config.yaml
d_mlp: 832
positions: "rope"
rope_fraction: 1.0
parallel_block: false
lr_mult_qkv: 0.4
warmup_steps: 200
final_lr_fraction: 0.05
Each number is 500 + 40 x the weight over its row's rms, rounded and kept within 0 to 999. Layers, rows and columns count from 0. Numbers have three digits each. The size before them is the row's rms in percent of the matrix's.

# layer 3 MLP up, 832x320, rms 0.149, rows 35-146, columns 80-119
104:493489534465481452608544438480453482515561477486538543491516487454434553513534471459544514447448532486451491506541547420
098:557529531502492623543537482506588421482505571512513488513535421508476578499430481496435512533454560480461510495523489529
096:475528501526489494395521553515590481562540501474501423475533533518498474490436489540534529516487493511501505549495514523
092:548508559485512525490482545574485443517513505520571497575466459543498532458484550469513496447465550531501548527473495497
094:482469471491523449441497506503477484431549494535437525468528465444526474507476540451558504501504514607490546516472534596
108:559423455496501528482493413539510513505540510496558518507525493513395510522507530498450494458483585478474513435524569536
102:511526442459459473518488533518480555555507504411460464514448548484446543487509497457516445519474488540380504468450474446
103:436420487479462431497520567450561568491503501574530470513459468468472428469467470484522404548495512503509459489502538470
104:449490481569485461386513502509477518485498495507463550478512524492515522448445519515534446555453479551487529586567459442
093:501509481511475469518448503598457494463493474537504537507438568383430508540530539455530500542438584512550526483547536492
105:524585485438530560491475541521474476534490511587460528487451452522546518471471510488509557500476517448483453475487540505
099:451522521511495449480561478579530495449502550469579498443513405536514384473487573506515507509469520533491485449500500481
096:527500477603582498494567511563515594541520453467522517584503534428478561589492549469498523448516522569446466457466501512
093:442548506534465463483469500438558566551494477472544554519568539495484511530531513523467481525490578487471488496495506545
105:525467467456536524519492518515465499515543493491517506516500534590483543506475539503488470451451504515541501525530506504
101:558453475490534564522499505521530507517537553521506556466537460497445513511558500464510546412496499497483484560497504474
104:545527525503466500495523546474505518497406510547486590538451500554500520473523529468507484511501474526510510472543442479
097:550501487575526512546473534504484499499522451482513482448551579550479466488469524487453456503463477529551523513510485473
106:493513538443434456484514553512497493557460449432512492535473441466506613474464535548544554461565477539426436572536421548
100:535495489509486530493522500561509528542479587555399471522552505476493531505611443510527519447461511461446497568521434427
100:489522482521433482510443446468566461539511465497444496516541523510545470498481489407418518536533483473508474473463436521
097:419555506468543501533502490531453504544520528471461498454506519522500499514416469499501559506507449544537478472443530426
096:471517501456471495514502450473513503443523468520527535434459518482501541593470510504478457515461557489540516474487491435
102:595480473498462568555473459507467561536511460459488534426517480472492476485424459464508504538519442544515554503468547508
104:498497484423549515496490454490507477496550493498423508475498521445514536452525515462534511492516533525500571544612491535
117:517453598517505582556530487437521536492561422462446543599520523559520518476548513484444478456545484539555471510520488480
098:456421516508477455506457493455535473506451522588498498543513485481498465539500521482518515407436457520556518442472457539
098:538508493542514485492412458526497567528493408511484543449481552556492545499473548500408495537495536446491574453471406543
101:566474529499449483516476457450480541494464474566456576494549501501512464569515519481502463488607494496515573416414512511
101:525554500560507520486464495419514430510494512532429559530498419510599534485479458507505490526552447490455528413471444547
101:622470565500528564573507547534457504523516488527538508535546566521496538484455501483499513443436529511538604501525502456
108:498502492529590483450505425509483554604559556555441496478577475476496528460529482538471488492454590508504517502509510500
098:493494509512489481489491541498457483525565498542545465455552480512507541586464497462547547542548558544537509449470524435
110:529530462506510524469518441564551541578479512511481567517570500506582557518512462548474508505513563478467532529516502505
101:488460506513405541513493537509559439544558498459474490508488530513457526487471534511490529507528533469524501547554514493
092:555441456484525584520540503532503510558437511488484472532499447491484490486421487454467512499532512436543515532511503520
106:468421497542534443492466478546494531523553553489501522515509491500422507453497570467508478562460511559605412597530436417
102:524440453535511499506466519504478551515503541565456503545483502439560559535502496502493439489482424475474480442587442556
101:516485544581444457512490478511490518539537440486442449513552535431471511446473524546528590506418525552517552495428512474
104:488519498498490498516503479506467486493529538430537529537460503469519491486520581519424498449570507464484513486543525545
105:530470550503558454412516493521469587517536545452463448482542562483528513520470495575524531507518499471473617527531530516
095:513535503538472516447510505509509514470567492579498517458400508518534493431432505613536546570498460482478462536563461471
094:549473521504507514491478488526499526544487526564518547535541551578461476497590486481503607550532464471457519436443456532
106:466460554480539491489463504457447522494503503550450493466497464509471467540430511548450464475556506482519463475503492545
097:428467514499454501566492547473403517455449446534477469473460494527587398557531480495522499467550528474423521511550552480
106:470518466547557508498514451506530506477497528509543489498526571462493516541551584482516545575436485533518541498530478460
096:494399456505485513506511486468532480427528495525514521498481465446544476499523515476475494487439538481482537551493494473
107:495471475549445460519526502464502467550506553488528429501463445522518515515501525472545552472576463464481536499506569612
102:492499513519545531413494572499574494456510470500403575460515535556501540503508520487545512467501501466532494522430547534
098:541502421507580524532499494533516465478578460474470438485551544434447472563519507565517493455468493453522483528473525444
096:514519528419502546476461495386478524527481437546496522456531483539559530449489559542505483547458511463512569514462507577
104:481462456531497458489539557508498410478506429485525500497554501499519477493466510492494512462463536489546506520431511490
100:524461501472490521492561466472486488495505453547509503532502480497484516517457475528485451434538526578480513461516501516
090:445494506529537520484539472504497442476511497476577552517481462438554527444403478520547560501492497537553483500472557552
099:462500601496500425458516532551500551570488455470461508447542533487534495499489511489529491494491449479505528540537550465
098:528545452520520527542576531542492496512451504472500530511427443548519501492541486528444478542554526468446516513452486606
101:517451439582542495456532517533491462407484545489500552515501572569567483495543492454485467506481467510502544488486459512
101:493498485533499558545537504452483441488473506479527457519486440462542528495489573503521520426467565507519490540483525489
101:493512553503560497522520436481437506488455539534472434542545480557488512546486575548492438458523449538482519543504532449
103:457610464461509504473516480558489437497493517526479470525492498476517498503490427498502501501517542514519503496471508486
100:536548558548470484503535490460499524541491452469410497505511522475531480531540523478551520537449532466475495539411409459
101:531527442438459449564467503433500492452577492485450511504468519548491524503510590455419452489459546481533463521447548451
090:510475470437478434479467495580485461558476523559502451534514426476423484551458562541499515461491463489465451563439499493
107:571512514446503484506548491536498531502507450480492535543425494477504532571523556477475429475487455492469517497481500435
104:532461517440470485555538535497513502471487526470490525510489514548509548541520564445502450547551564426517422460479525457
098:488463502483495492423453558544488557592478480434555506526461491490523508535520462498499446494448537461511516447527500454
103:488495606522512474460433449444565546583513510581467439508431523480486516508447544542491552615470477529493450494466484553
108:512469477515528569455603498438563420485469491500482525501536501488535530555515564514540502437427501451577504507492626538
091:459527528537464467460482525516504499400476429425519491473522475460512444543569476544552458438511461478457560450559461516
094:497513432491516517546483413554541577515586479512489495514493495585508472433521535497499455551483460478551594518540484513
087:454430508503549566459431479501556460510527504508494451543481577513456428457505526500462549519512441554455524526462461514
111:522568453490517479444491463492454531465459537538508441503436463537534455629513462566450522528535478481481552502461449453
095:580543489431485469466506568438477467552533441472609481453490469507521539511455509476482513478475517546505463527525550468
106:515523452504485510489488480547511455460475462473485524511500548439424454478476431576450487532477454547458504420451572634
103:482510537524479504503492499432436429472525471463521477461472458477473474560420508431529439444437482460485524453527458472
097:528515429540463571517539493483458470508442522533454494462447492488542460508544538439523567601532545510567498445488422399
106:503568503556545476451545505426456463530461513421505549534483466411508505466444535459464531495506487455564524515519526574
115:391476512555522522503493519446456487513487478534506490522486559478446520490489498477483534472498521560521557545479523404
094:512508508474520589440502513435487564568527529492510441474576504612473509410566480513565470570386517519457466518515585526
101:479558535539546435513437509488464503535567533553497550491474492486485476540528547526476456496524571566528478582517553558
099:495534494489471589478542493454512480434513513496533451481420447483456500527477412520495500501477463462510555529465533555
101:531520445532460509464453470514468526529505475506487500484525579551531481485580485492483480537503521425540535518506508558
097:560551449518544508489519451568551465512448511494538484541473489492441504518523513486518485531491461542472463528517426445
100:529505445555450483621535581443496412538522533511460529504496497499511518496508444446496474516501441435476512516458513418
102:547520489580485366530483533491416538488504519527528486515472468442448452571438529420495483472494438609531482486485497519
097:504533490436541486523562532479473479485553596531470487524560444516526445407534539524439497479515590457578569426518509534
099:536546435478514536499468564486529499506551528522444466502495580465527604493454519514457451546494549498479518514472536560
089:466546515482533513492529511565418473550476441549447451463534498453499531511556483513535494485553520514501508432481543568
101:551465530458443523523486493482508466501543504537546543535538552547560432512490483606448487584549555432553505442563491486
101:539496498506417497447443550490544477469548552450500537481586494440454463525419517504499497433525502404512431477528551510
099:463540468459434443536560457463518422495522505436520609517481571439564472459501554490487457528457580485538523541563509500
097:494530480466493504477543527525619474535511490515447513496491566441436538473458442459463501528390494492494530504457491528
102:561458446493473500514466514497534484512518491555478476494489508417499547433411553491444530500482555477483511434547437581
097:513490448492408529608495443527496489489505509538505534494464498558444471475513565531457490457480473437519439429554529458
110:540527494536521478496528620445464523514548477454519470587485476489505456494515546524565487495491483549513440556522529465
096:466478496508529502526579515430413493528512565479488482507534500504506462425508518470455559550524481509503420488503455527
097:457518485487483541510481505506557453570512531521459461557522480520532564512511500475596499536509497573513440451413510535
098:538521602522577494497457475519437500440541504462512505447496474492473490476499531517537535520434498592486471523510514483
095:494531513499528495541424612516630515517450511505563575547486490379420477582497507592465521463506511452487518436503498502
098:557470460486529572522531513580545506468413492422562483553482484511487501523498492445489520496466472487545512493454527446
099:559429549522489452478479489472546513545436418488481531563497531507422494520478454509460494525537555493528432460461534531
093:488436528438464494469532457496473534402493483530548487520514518540484524490486496503474533472445513445605565547543526467
111:562498440565436566497496523504522503454501511487532423484524478534577501479508456510506585524514499514480560556491456523
101:470497491514514450547436513484530500460582469581443445500572524483496536494471495422513498462464536516512497425476553572
102:412513424494446485486512558532496470606441567570622526478486523543529495451473513535453533465499519544487408464448545525
109:477522478481477499539471463578489571500453449484472570466520519474496531409547535507545446527454452569537480501535541503
093:468576488537514498483535494509494547421540445498437566549516508457449479540496524488496434524539477517487569512522475531
103:518506506463450504511519540508376527625514477526478546499458489487442512470506461492569483462423531501525488536527525541
099:498538497528485462540598517576535514487478515494417468490413488514492497450440530443541565460586514500542514524468519524
097:463486458481507509509508447494483515505502453462526519518489516475469469514470517460472493481488509470473531556459580556
098:525407559488527527480485508506355497507498476468523589553532428568517642532503475475582513456478495476457495501553519531
103:628519526518450420466459568537527534471459556551543536463523463497446558409520450500487498596449526517487510587528620501
# layer 3 MLP down (transposed), 832x320, rms 0.137, rows 35-145, columns 80-119
102:504533545441496526466513549485489416520513456514470469435430550448491550525554413487517517528449472507500504547513472489
100:469392567495550540599449454506417519512531509487455452477527457505528551497527472540547526490564468525512514514498508479
097:578513483524519458499504442527477522443452455503527501537486483465444581503468506447472526538462438549532537536543518541
087:467481468516460453510498476483539536510519522457506544485511513509507426458519457481502516519543478500496496419450504529
092:471511534537497544581458485538439468503505492443467511534519559499576561521458473524452490434456505500461489559546438411
099:519558442518548490528573546515448495519489505491483433484597472556473520499567512547500527519494506478476516538503508535
103:526495407500524562523546464458516525447535560510457507545498494517549472495480485479501520526533492488501443486572494434
100:540494487451472539477509492534504534461528529455487475401528595539535507509496530490522548533497503533512487499479444529
103:458466548533477518601495518529482504426528509456525504495502582553562431477527509492472504497523476500499556589447488531
097:474490456554425548437541467459552521484467498502520505471558555471539534544531496581489511468576405482542506552538578572
105:529440497514471521524533497474493523509489489549533497487426480411487463616530500521435504504468440474490456505451470561
094:532498536493485461527491503408461491512532488519446488552495529514516508509556537424540528524531534480574603542477472507
098:480470400484575501534484546433494477579479422471486507516492497558514453448534433515543476477525522498571484516490520502
097:465529481518535522513431476505498455497477495493481487536479499506530536513495530482523536530468531509524557525510562538
100:497528464475454543483522467440501599519511501595505500537472414498453511494472436459475475542516515523506455476500494515
095:387491480488454536535484501402508522399488565491523468512462520424466508480422526540398459541563507490442530445488460471
105:467444504495558529518508450504525500476441496494389542460497471544487461521483505457515454526554464576538492468522530460
101:473514515480515510497531465546453473548512520481510453574463500495536507442504519552551420478586445472461412575505533534
100:518501551456509476527519498558440529471439519516534521587484482473466459455495442516493477502506478493410459482477455530
102:497586565517441470520441444530493475453449504513547521507584437554506472440444488491513507465448489510507560542495579590
105:485506452476500517481418571535496464525529550468508493490541552497431532503472471519565527460578537513500479460456509462
098:486517457561485514501506504564450493476562505494538603506566479444520510532570539518536498597476544501472520432451505466
095:531456516511536481488460510529547460498460475498535452524465490508452492457478517466529517504489461512530503463377454550
101:463471308547470421519493550555471478435481529501467547496475515502516485440514505478443484484490484444544513474551488558
103:564540464545468554520461502417490428502461547488516460530516582442482559448440472505534486560500455425466424534468515485
095:513525521485532500552479456499518523520490481477507482494480565523491519485542579512467502485545510515484539513471517482
097:429487449529457522425526460503520490501506484433473492483507470526532491522497565531505391474572534462537528471511440456
093:485512499494555557488564421459490554493506528452449498472473505468433520470456418507516607441437474526487514493448494555
101:452509478490457485508496541489506520525576499470469460541480472501480433518478475498526538475521502552424500479473551515
098:506568506511507531468509473500558435555504501502494524419477523483507502536482467424529464521471512563450493517558541507
100:444448534451461469509494528507528549495477477488545475570467440477513510447472418508523519543467478542543510526452517495
104:498544523574468514471510545463445556518428498515517489492471403528473549438516457480548449526533554379452502407556549485
100:456489472459440498524505489531450480462431468509522428539521483392460461530512513519496474454499468437572486537435478496
106:445469519487503444581422508524459474538481550526462479497493533519479511501519480476523530467495480511485505541458510525
085:586490487501471546458494510497482589498502500524477546506560446492480486505464497504538482470532485559524543462467531523
092:485537566506414456476553543418458491479430507492514454493515496537451460467460552510498414459444489565430433490484515471
102:476464516513507555448420543483514522471445561477526490543432471554455429480431447555493440558491506508521566507442520446
098:484475487521562498472412433489446430410432497508526501455460517541494458435552542522524444542475524499547457506521534487
102:510508507452505539525461492524488456445521481479524518475484579502501515458533502473520513527453520437450438590526468477
105:534514462532565516505551509540559468550489471551449564465503505547541463555514516478553518486515447459516493487597542495
101:632470598476431552460475515531461479520467470493485491508515571485539459450535515446532498479454418476453583488513546471
096:468496523494433563550528517561560482459527461537544457495588491569546460491536488376514549528479484532537597443481573530
089:451482396497534583505499497462451475470498521472489456416493478420459540475540543480457487550509484522531487457513584520
106:556487503513538516509487610493553510458501547504530530505506560507538507433489482501417479542529536485531535579428559484
099:507525430441554481537524521500435431536455564437462473522504512504485577483548504483469497520564436502543471472506498469
107:486558557503445441441454494496449486447503440489495488460498451511471442557471475503474451480499520511470504477453523401
103:473500546460599457560518574468484598529497582522480408533572514501470513519485514535521445528413433576522503527501496486
107:526479466509410540502513528504525483513463542448516513458532563535495572553490499549452454497526518474488452491550503517
104:507522443421510482515528472502435558432426533457527504521494477496511498492427493556462500508530475479539506502527478484
095:436419518537507501492502565457500501492504557504536528506465458489501546477438523473537484499459551431540509470439481509
098:466464510531564432536499421471481499446518562591526520509511459467524429538584494447446510529444468483549513497530473533
104:458486467490524436529472480470471548539461598468497501451488458423469564554493470536490515475548447498555503522458520495
100:531440512440461590516528557485515477483458549494515578470467535501547439559576548548452522460508559544455566527525586483
090:503497525478521483519474536503465493530437514565442501456505502616426466517526508499538509559470493507522560525476451510
102:492565491503513453501465512428507547539524575534534568570468541461512518522460512569494460527428502548479497515466523485
094:537472520524474502524547435565494496477533507448477528449525537512546441545456515494497421359482470509460499478536528482
104:506513451481525498519563536537527483545400509516467512508473478509470465520440498497499530485356449497495546576408486406
100:489418554482570444468496557535512519513521495493523379480505522497454523498467438531542487480478451419422573508404456526
103:476465532504492576457458479462460502512540538495501587508507509503432550491515479479511537519580553498455446559521524474
098:516484525598459558521552459463455553584521465502482474441496470487478559435543480449553592440464492479530496534502486434
098:452565490515541475548525472444551507513527488515479497475420522570462529528478456513466464473538495522524472579549493552
103:437514483477415463468392508491525465514520481506444522516516471506469496481500548527460504493551500495532578483432486524
095:541492523486503559467469488491535503451508471509538602464452470438554493502453438474486515510531464518413503436471500531
107:529471534540538492440509531496464458504517524575484489539573517486504562415482489482570505524470459472461520487480492447
106:500526577535552486546581519493535499458496471547494467509417432535523615527508443461547522489546458509524525582528517487
104:473535459541492468505471533543490479485505524534512455480520523499443526443391488512456491455494503530553557489467518466
103:518540471536521476489413486552515529525499528463480491528546480475461510549468492501538474482503566462487501455524519448
109:459563465551492479447531486552581431478576452465509459440540435468465476543486482496449460464515492467471499524452528543
096:468527501472567491536514513531525475516494487578496525581500460581537477449500499558498513515482416483503491553480433500
099:524405504406531504407444487476415449414488439566491517499546567483502562517537538562480521548489497436470523481533520450
093:523574483499503541416520470503466525500508513522428486452437385541510511535465487412547472489557607495489570499494484529
100:521530419578517479466526483479464461475474502510502505501549521487444552440540541504556473515499540515518473503492382448
095:467435533494498519487434468497504474411455462454507519514479518465537496483540470496551474497492582386591553538532496499
106:546485530539465529516533474440483501586483471488410541475518511471471514503589449500537488533418488548432501512509493473
101:433493443567487530485529434550549495487471518446508522525496536520500528490482442515467457461473542511550440560436533591
096:567455445452512434461493513495539523538474538493481447570485534542532454452486469524550487525462554497413553484485520418
096:488498446530507534528449456534470518503421521542587556501495513513521464436545494432554524572478471479455477503462504429
112:473439467577494589444545495535561509505426493529466488542562549474516493563513536438485485499505512452507488564448542559
095:446458508488489450550514430514571430416441474470501520545438531505505538532503534519450466429548524455515498445503405451
097:465488422502548535588552502550510460481524457532514515430542538523504481472482529552518572464469478451516466488541485496
096:505485497474473453462510519459450581545554574514479540539429447484511465551460527461516537507515509538443463443480446450
105:588505405509483521444544517481492512483561462467488501517510506481518463502559486520463530465532486505447510541484522488
096:520486575489441537455509509489527631439487486478478489508446553474457511519493493471524474430516485518493478427469518473
098:501454495465579556434507445502500531483513543464521502525436521508430422468483518498457516496509578392548534471508557519
103:551461525503505576520418501414555472483506528496545542495501504505479514494505504471496491459483469483548536521519510523
101:597584460550505505448542556519517535514418418476479483634513534525462514475599463454560490544551535490544472583485533504
094:522488456481422466390427493486464491515446521434472462531424476534511472516489502471501457515481536531488498469511436511
094:481491482460431518513463481487481466581481453449534480453428500488484529502464576511535475552471467508564520581503522427
103:512533514519472471500458565520506540506530488504462497534536433545519472471500472517408503538518523511534548547415469538
097:539535440459470547473548561443480560569458468492522487466504507450537502446517507557465539545486492463472470425484521507
100:510416504506556550519531482474473572553457455477510436432532503554452531468521468509501524419503445496480493554492522501
088:509502525501536563504457607462468478490545462475492469450475534468563528469421576537581492553464427464432492466601541460
101:493559460529569492525419455483527547466514543430469492543486503470444419588498485488517480449471448492483478572460520550
095:472598445543437450497498562463455465571488546523517492558491451585481506476420507540553499558613557520462559509458501521
109:558558422487470510512557475497518472507492435458497566466482512392510507451465482462596514499459473475474465487499516521
100:449517491516500471481490518477490509511548552526520577483407509558473521531534406461500497588456470537517507441493539561
101:531467498466525432533434504516454613479519471472480561453473528532518500542487507504523469504525497492445473543486584521
100:553499540525537483445603522524521480555509525530516460519525441545577520558502508457494494443489512476540481476523555461
098:467499446503430539479551455516551484541528447502514489535507487531507504483552468486514496475539525486431505537508538467
099:455520532445533516548464500449521530490508508482455465535528597511504504499497438531479512523526406532504458469571455507
099:479582487452477504507446518528435513490489551493519463520492507528490499529485505505515554550523511469408549560482496489
095:495477461500492484490423532485437545545602548472480493509487442475524507475480517512465506473509479544508461533570442521
106:534453476532518510498466444422512411520537452505531456535489579533508506538523520522487517528464454500418522468504465527
104:420486479492492534537616633489498567430532575598487474535438508454526514533503497461474448595480469491538550537458423454
099:463471513516435475484484442488527510486486577444480462482498464437514510508421495535486532477530497490515518582473558455
109:520491525506487489542430510503541473525519505543490488516537463458532493563462521449500485473452531484461494559454533550
091:494514621487472505523568525540496491559504439481489598429539513495523455500473469522480543556439514452493531537509521554
102:555528496496410540453536547491496546530537516465525437471493524563532524449511497463474523531503473448394491483520559499
103:481466511494482497434467546555445502564533519543546500559439497467511440496463511462568494507552505507477487493485504439
097:485593520534551586519555531545499533566487499451548464474515432492545489537519470488473503481511509510546510464453465452
103:518583476570590387494546450532520454492560484546481459551462522538521460485480525471459462522485493373484502463509521449
# layer 3 MLP gate, 832x320, rms 0.143, rows 36-146, columns 80-119
101:495579530483523558521558534525523504516463501489551530538489500520479492527514455466486475555473537484453534467537510414
100:526532552442494479443431455461571472503511446431539540484507503550487512545535460517507502499428507478581459505538480511
094:558448514404506486462509537476549445546443475465515516491389528491489580508538477493475487491526458546476494511505541551
098:587507492482472458400484456466548520520486454507515553530428440523460445513493444524505477520479523515480476392500538510
101:596459519552463600460493495503554445542509498535540512463561529490544460482486538551441530497500541516546542471467512515
103:545458462555524488469471536498404500488586478535500524496535468586477414590493446560514518485503512563536433522510553471
102:508505536432477433465469566445515542562458489512481515481454506491472524516471526568529484471446521548504490464546486516
102:490571532529510505568461529544476471490445512519480536479567506456551461536499537440412531456594549505561575436491556554
097:532588579489475497501456564483618483576441510507531514537501425517418457558432514509471540529523547421468479505523517497
097:496464495529489548433544434501539446423467528465513504512491487494549468485496582476501494519534529464477482456447479488
095:591450498464583533455522510426511523485513433486550526492509493505529531602519463467501518530496540455517549528517495505
101:465480434542534590489542507549451488550444471552500447506518422488506491602543501457428508404518501490462481538513443522
094:528480538523479535466472470415481517505464528506479485513521417497529485521558540494435490530524509483494477562429481507
105:456609450516496534520543564504627521441534535507545525503494494520567476512524487445519537469440527497456463539456501451
101:472492447571428571549508481498431543489440405473490484477515452520483462535492510575437448479529461433459467468485514557
101:531573548479490497520485570516506410545512492537481501472508505505520504491507518528502528461483542541567470505498545531
101:551523557523549458499514523518537472443485494521464493495488487557457597551516570533534495484444500538509496488465427491
098:458484474464528572543493455497455517465457489525509574461511526494402483447482500419498431503421465499529510423532555452
100:461541501416558439531517496520510463497555505513372507490506485447547485566531526491531552541490479470404490529551551420
100:572503562419472534526496516510501536513449531529494466438517472457546506524529493448446527500440530562522544479575556451
097:467487418487467522539499454472480578468470471498454468566543534499398538475541514479541548560477546524503480442463505509
097:508512470506501549529464465468468494558608473480434512497484487443519483581522522492552431482631595513478541474438570487
098:585532423511589465511473509438496491498492472453473474437513436486473466535439532461498503490426435597525498499499481559
102:406559481523560525476451531494549480460446468479570534442579503519518488506462504503495478519528455538515436484483520490
106:530500590493562561503505465516541441503537468481482518552526447507495534507512585525457477510493504531465526529480497472
095:518502589468455533461432489472451463491463456446475495502484511485514506390556493401539521489542519521498494540591501451
101:488457585550493471502484524505469503500493430501569492497573544484506544550578459529580494456480453495591502508458483483
100:491511500521424438500520498453570466507478464460502474482432532478503442506473535539537467528555511539466525471542433468
100:542436493594526528412483527451539482475441522548563490489419509507476433446546519457480483486427585501531511455499616570
097:572552495480482547538518439502507491466486537490462479551483530510538470547450596469492478530508550505457529435459582424
103:527522533521515533537455533506530462499556503581495501572469533432540497490450445543515514490459527514515514512472514473
100:557559541403510510426482432485509425494509572520414474549500567494481549540497491437475521490515512541508525540469533448
103:498493530487489517497582558528528490489504452517375478519417530533565572447506494515542447505488545486418459468489457420
101:528542448465543459426504429520494516469383417511553487417484496498429457596469455494452551500491525436539580444496553568
097:438510569519535527489540496494455463505507518441515509459619496415482571456510486441538495505412502498513466480521521537
100:494462510444547545517485466445454524465442461498466535500484529505448510434491539445460468541504543511561454488487480526
102:491468533539526485525568527531514539438502485521543466449469563477543473510501517487469438503512491568487511529471602509
099:458471464513563513504516501504517497450464458465533539514503493467544469570550584529452505469446529500527564539487390508
100:509469482511553518546466445487434514472550515519496558496493540486602482563499503525442501490473481491487462519535548483
101:531513483494512488493487477473474511535422464558525444472495517486454542565498447441454509510498498519508429414547443525
094:487527516501571541466520548496549447455506591419549454520531485460522536574491467459550528431579498427534501519499489582
099:464515493543501534473521466499441503480444488453526449513594549412471542496512570545464475525499538494505476523507541450
102:462543543472580511456454579480439492494526531521558473498416591486530514534532447537518527410498426488555440507500486506
100:482477460409485477544457508488520480571544501500487494580545490490479487465530575549509538502543513584561420502473496472
104:469509430529507545514587508495509474436533508574432499468475532466519527449522365458425522512535490526502447451463496512
101:528451489541515434479527490476443473415500504519519492444539423571453549516450504473462497486531529477500499390553494473
100:522484523504508586524437450540554540427556466476434534445564498487529503489480520572482464533491545467577530542520546447
102:447570526503476542455583495499524440561494480527528428487488481465542465498542572450461533460491615525441481491448516518
097:483465540485506560525458515465492574468479470521521478463483479492526536487500470461576486532493490570429536462526494436
096:508507524496536509438507545482440463515539512516523509565523542531489443493448488533480532435580514492509537477460551449
103:506517494526565514467505525523498446472543454452514491462551538514497441552492594426489462490520528522535511469480420494
098:530503543484458507491399469466398493507465492488501498598509504456448546559485529534437544509513447541617432473476533530
094:542456526478520532519464503494507502452530512493574431485465572525512572545561537477513521454528492500551504539492508496
102:495435500495496554469522556486430469493437470449504541498413549446432464520471539476562413442537472537522520441511494588
098:601551565511474467534418488490571450519584540504441491511518475529505489545433503430516491475496467516505453500521556562
102:523514572439551542515520564516456472531408442552502528451503403481440495503523526499552453453428485488504413469485452510
099:505560542494595507519459445534488495434473452522540499516469504470542499544489487436479548398452447518515515427483516502
100:508488501477561505487420562533523467519430502519555517532496581447535491490529401559451537506517489476558455451541498511
093:476510573520547495502556512592506499472491488464476430530546545495605538473520473450547496484458527479493496496465594505
100:509482434533488558601508451541506540533499489526502458469599504481478518566452431458509461545564500489585438516519441462
094:487533494511503469580477532452492530458451459514494493427498541541518533503509498402449513453482452496498528462486532473
099:498459531476546461420488551478480420473485458544437545501433466551467503457486503480550488451533466446490516525543439463
098:445510510513485526461444516493462531474496511492469497521518482519592516523528504491566542461521541394533524483499432529
102:520433507529491411545504485496497520444498470495542504543465504546571433534583535479443470510490585466439561461587457530
105:525465447485603476479512515496446498529478460480476524471529487495635516484460457456489506492541469514575457435515456521
103:491500574485490548471514431492532484520516455510486530465520459492493507432506565589506473543382500467474433521501414478
106:462476512567559538495488567526559489593474475467511492486567463495491483529470466493485527484504518492471484487475546534
098:516474546523512471529515444479565491483437479456530559517504619526550495450582480466539472381510496497516486440540486526
100:454458508457466404494506519510523525503463558506511509491524488495449491517458528584494519484554465540543511516594492519
094:469532490575516505537419439544490447479487438422500421567506528444500453458565480500414515454549462551520435486494521519
101:534474473484443532521450497569582497488585456477485537473511502435511460442428542419516403504502515539488424542491617541
100:520442479475561539508472527515502480503497515506505534500481535570555544507481512493514480505492431558446520540527510574
100:535520487474518527501525470585448514559542466517531498507484441557484447564435526539521501453469441538504539486512503472
101:508455554532482499510470568415473458479486490417565514513478429469462530512520515518493498452486539522471539518521514497
096:565494527515544561505481546496478510494487473550542466610541525517555457542514459545566497474506533436458456539527503523
100:470505502511474492388540511581552491469595446503493473487482472506549496520472400522481484531520544509564428470410519547
105:507510526506487524448504530496533500514557491484490491624460464438546564499435535534489427515544496458561550494517529495
096:469535528532540537511425541488423493481445504536565453413483548479504561475565482494449519481603430502470506474581453469
100:472476490503477470467508552516494437490517562441460567510506488520507531498480562498541465424524435483492521495476526569
103:530449479385491479520501493513557561477467470509546558513466523537632475470522493495518450472519511501478460554569524453
096:504479526476462508456483526555526542454588483502570478495476548518476483505504490528506617563459489497421548529575532470
099:496476491521460473507524470501516511493524513517581615490445559510483571529447506469572527470494546566505551526523515483
100:548383547574542441488492508449480504474498541514443503555496509462428523483491471495459528506534508480512469534513556519
103:500507536499498552524477507480565504457429496464444540530523485466510524562459534508532445518490492427536472494541525479
104:487548539413500503549527513546531509468503517531473513561538517565503458492510464462558527496473418450471568412506437502
099:411452498570511579503492531499528431513458461493454510475452506529446529482520494488502507529469470434489518519536466441
097:491515432437542499511483572476458473528501477515500531538505557514524515497498469460568545504530535427513506450511506518
102:482515516506468493513417538540526529513495503539454482497455542547480434505539538468501527484505479529478477496499515508
103:546471463500478532505503575497517502538497460516544507472462509500569429519543548550531447511437481518430514451473477476
098:572462490576483509550497478479509437535494476507503492517522503534465520400476466516539493487531551504471451484527525512
101:441502437457599505499509484469534500464414522480429526488493528505420535501434486559412477504553474516556486458520439528
102:512510549442495476483555526444546507423485538507445504437611472482529529497488503443474507453465451545479582447489494502
100:541506474491553451446463543473522567474550511524490470565477468542549551528466457466520546500551483521465570608506483517
099:529508509498485520500516523525488428509555488492537558522460528544495486563460488521501508518532518441568475462463529496
099:537463455510476444496508597503513538514531552529561486482476519531519489530536477476503466561474507521393532490543473537
099:561501489423482502527581482526490506529436518486511539458496493499397506585555481414562412460505545531469485416505495450
094:505527474502536508522459468509490514590517512522514517523613528558535488465520489472468512587559555519496479433485473499
096:534524513526542452488441479516535487572482511519516486497528512479514485503473468466464398457535521523487473431497457589
099:531491526501456420527430498492489520461473486455532503534513458506507490419522506494446457520501530484481542479356479479
102:515567444516552542565531483472550551553475513555507497495537446564540556512506469537462457431552524478499475529543491527
095:515560493474457467497461506463516542477492493517459510580485493435496506463558487529511358541484528453508515459514500576
104:528499478504503498505484470491530454443520476506463467520524482509436524535459508517423527487479481465508422445452446443
101:457553462519550527458458533478481567491454383478517539540565462562493456456507489473438451532481503426481437534501485503
104:449499499528476469472549525465528497486495502511510439431567494595530546500473472488510475474545511508494557483476534467
101:499507513424444504535471523499453518460452478447543510581411588455528478547454511548511494472577537438501508460531438484
094:499534512464528541477510469537516547411380523467497585547528450508464536494454474495461434444482500524557579542546509431
099:586500457490530594502534528481576587534508435478521493492469455546502492506505540509551502497488497527462457461525540494
098:483649507455509524513462474507515493474561486535496453422423500425491476412461482461487534496454457522484488520468493525
102:472509529491531464502439553483439479569504585474536563546447511441501559493528527465498493499464578553522530497478508577
102:595495521532578523551524482526520478397509536472586475548501541501536509515400453414536451472490514547441470454466483590
101:446582481474510494452548479504546501509508516533477586488483487449489450532505411545510553505526518506512516470456396473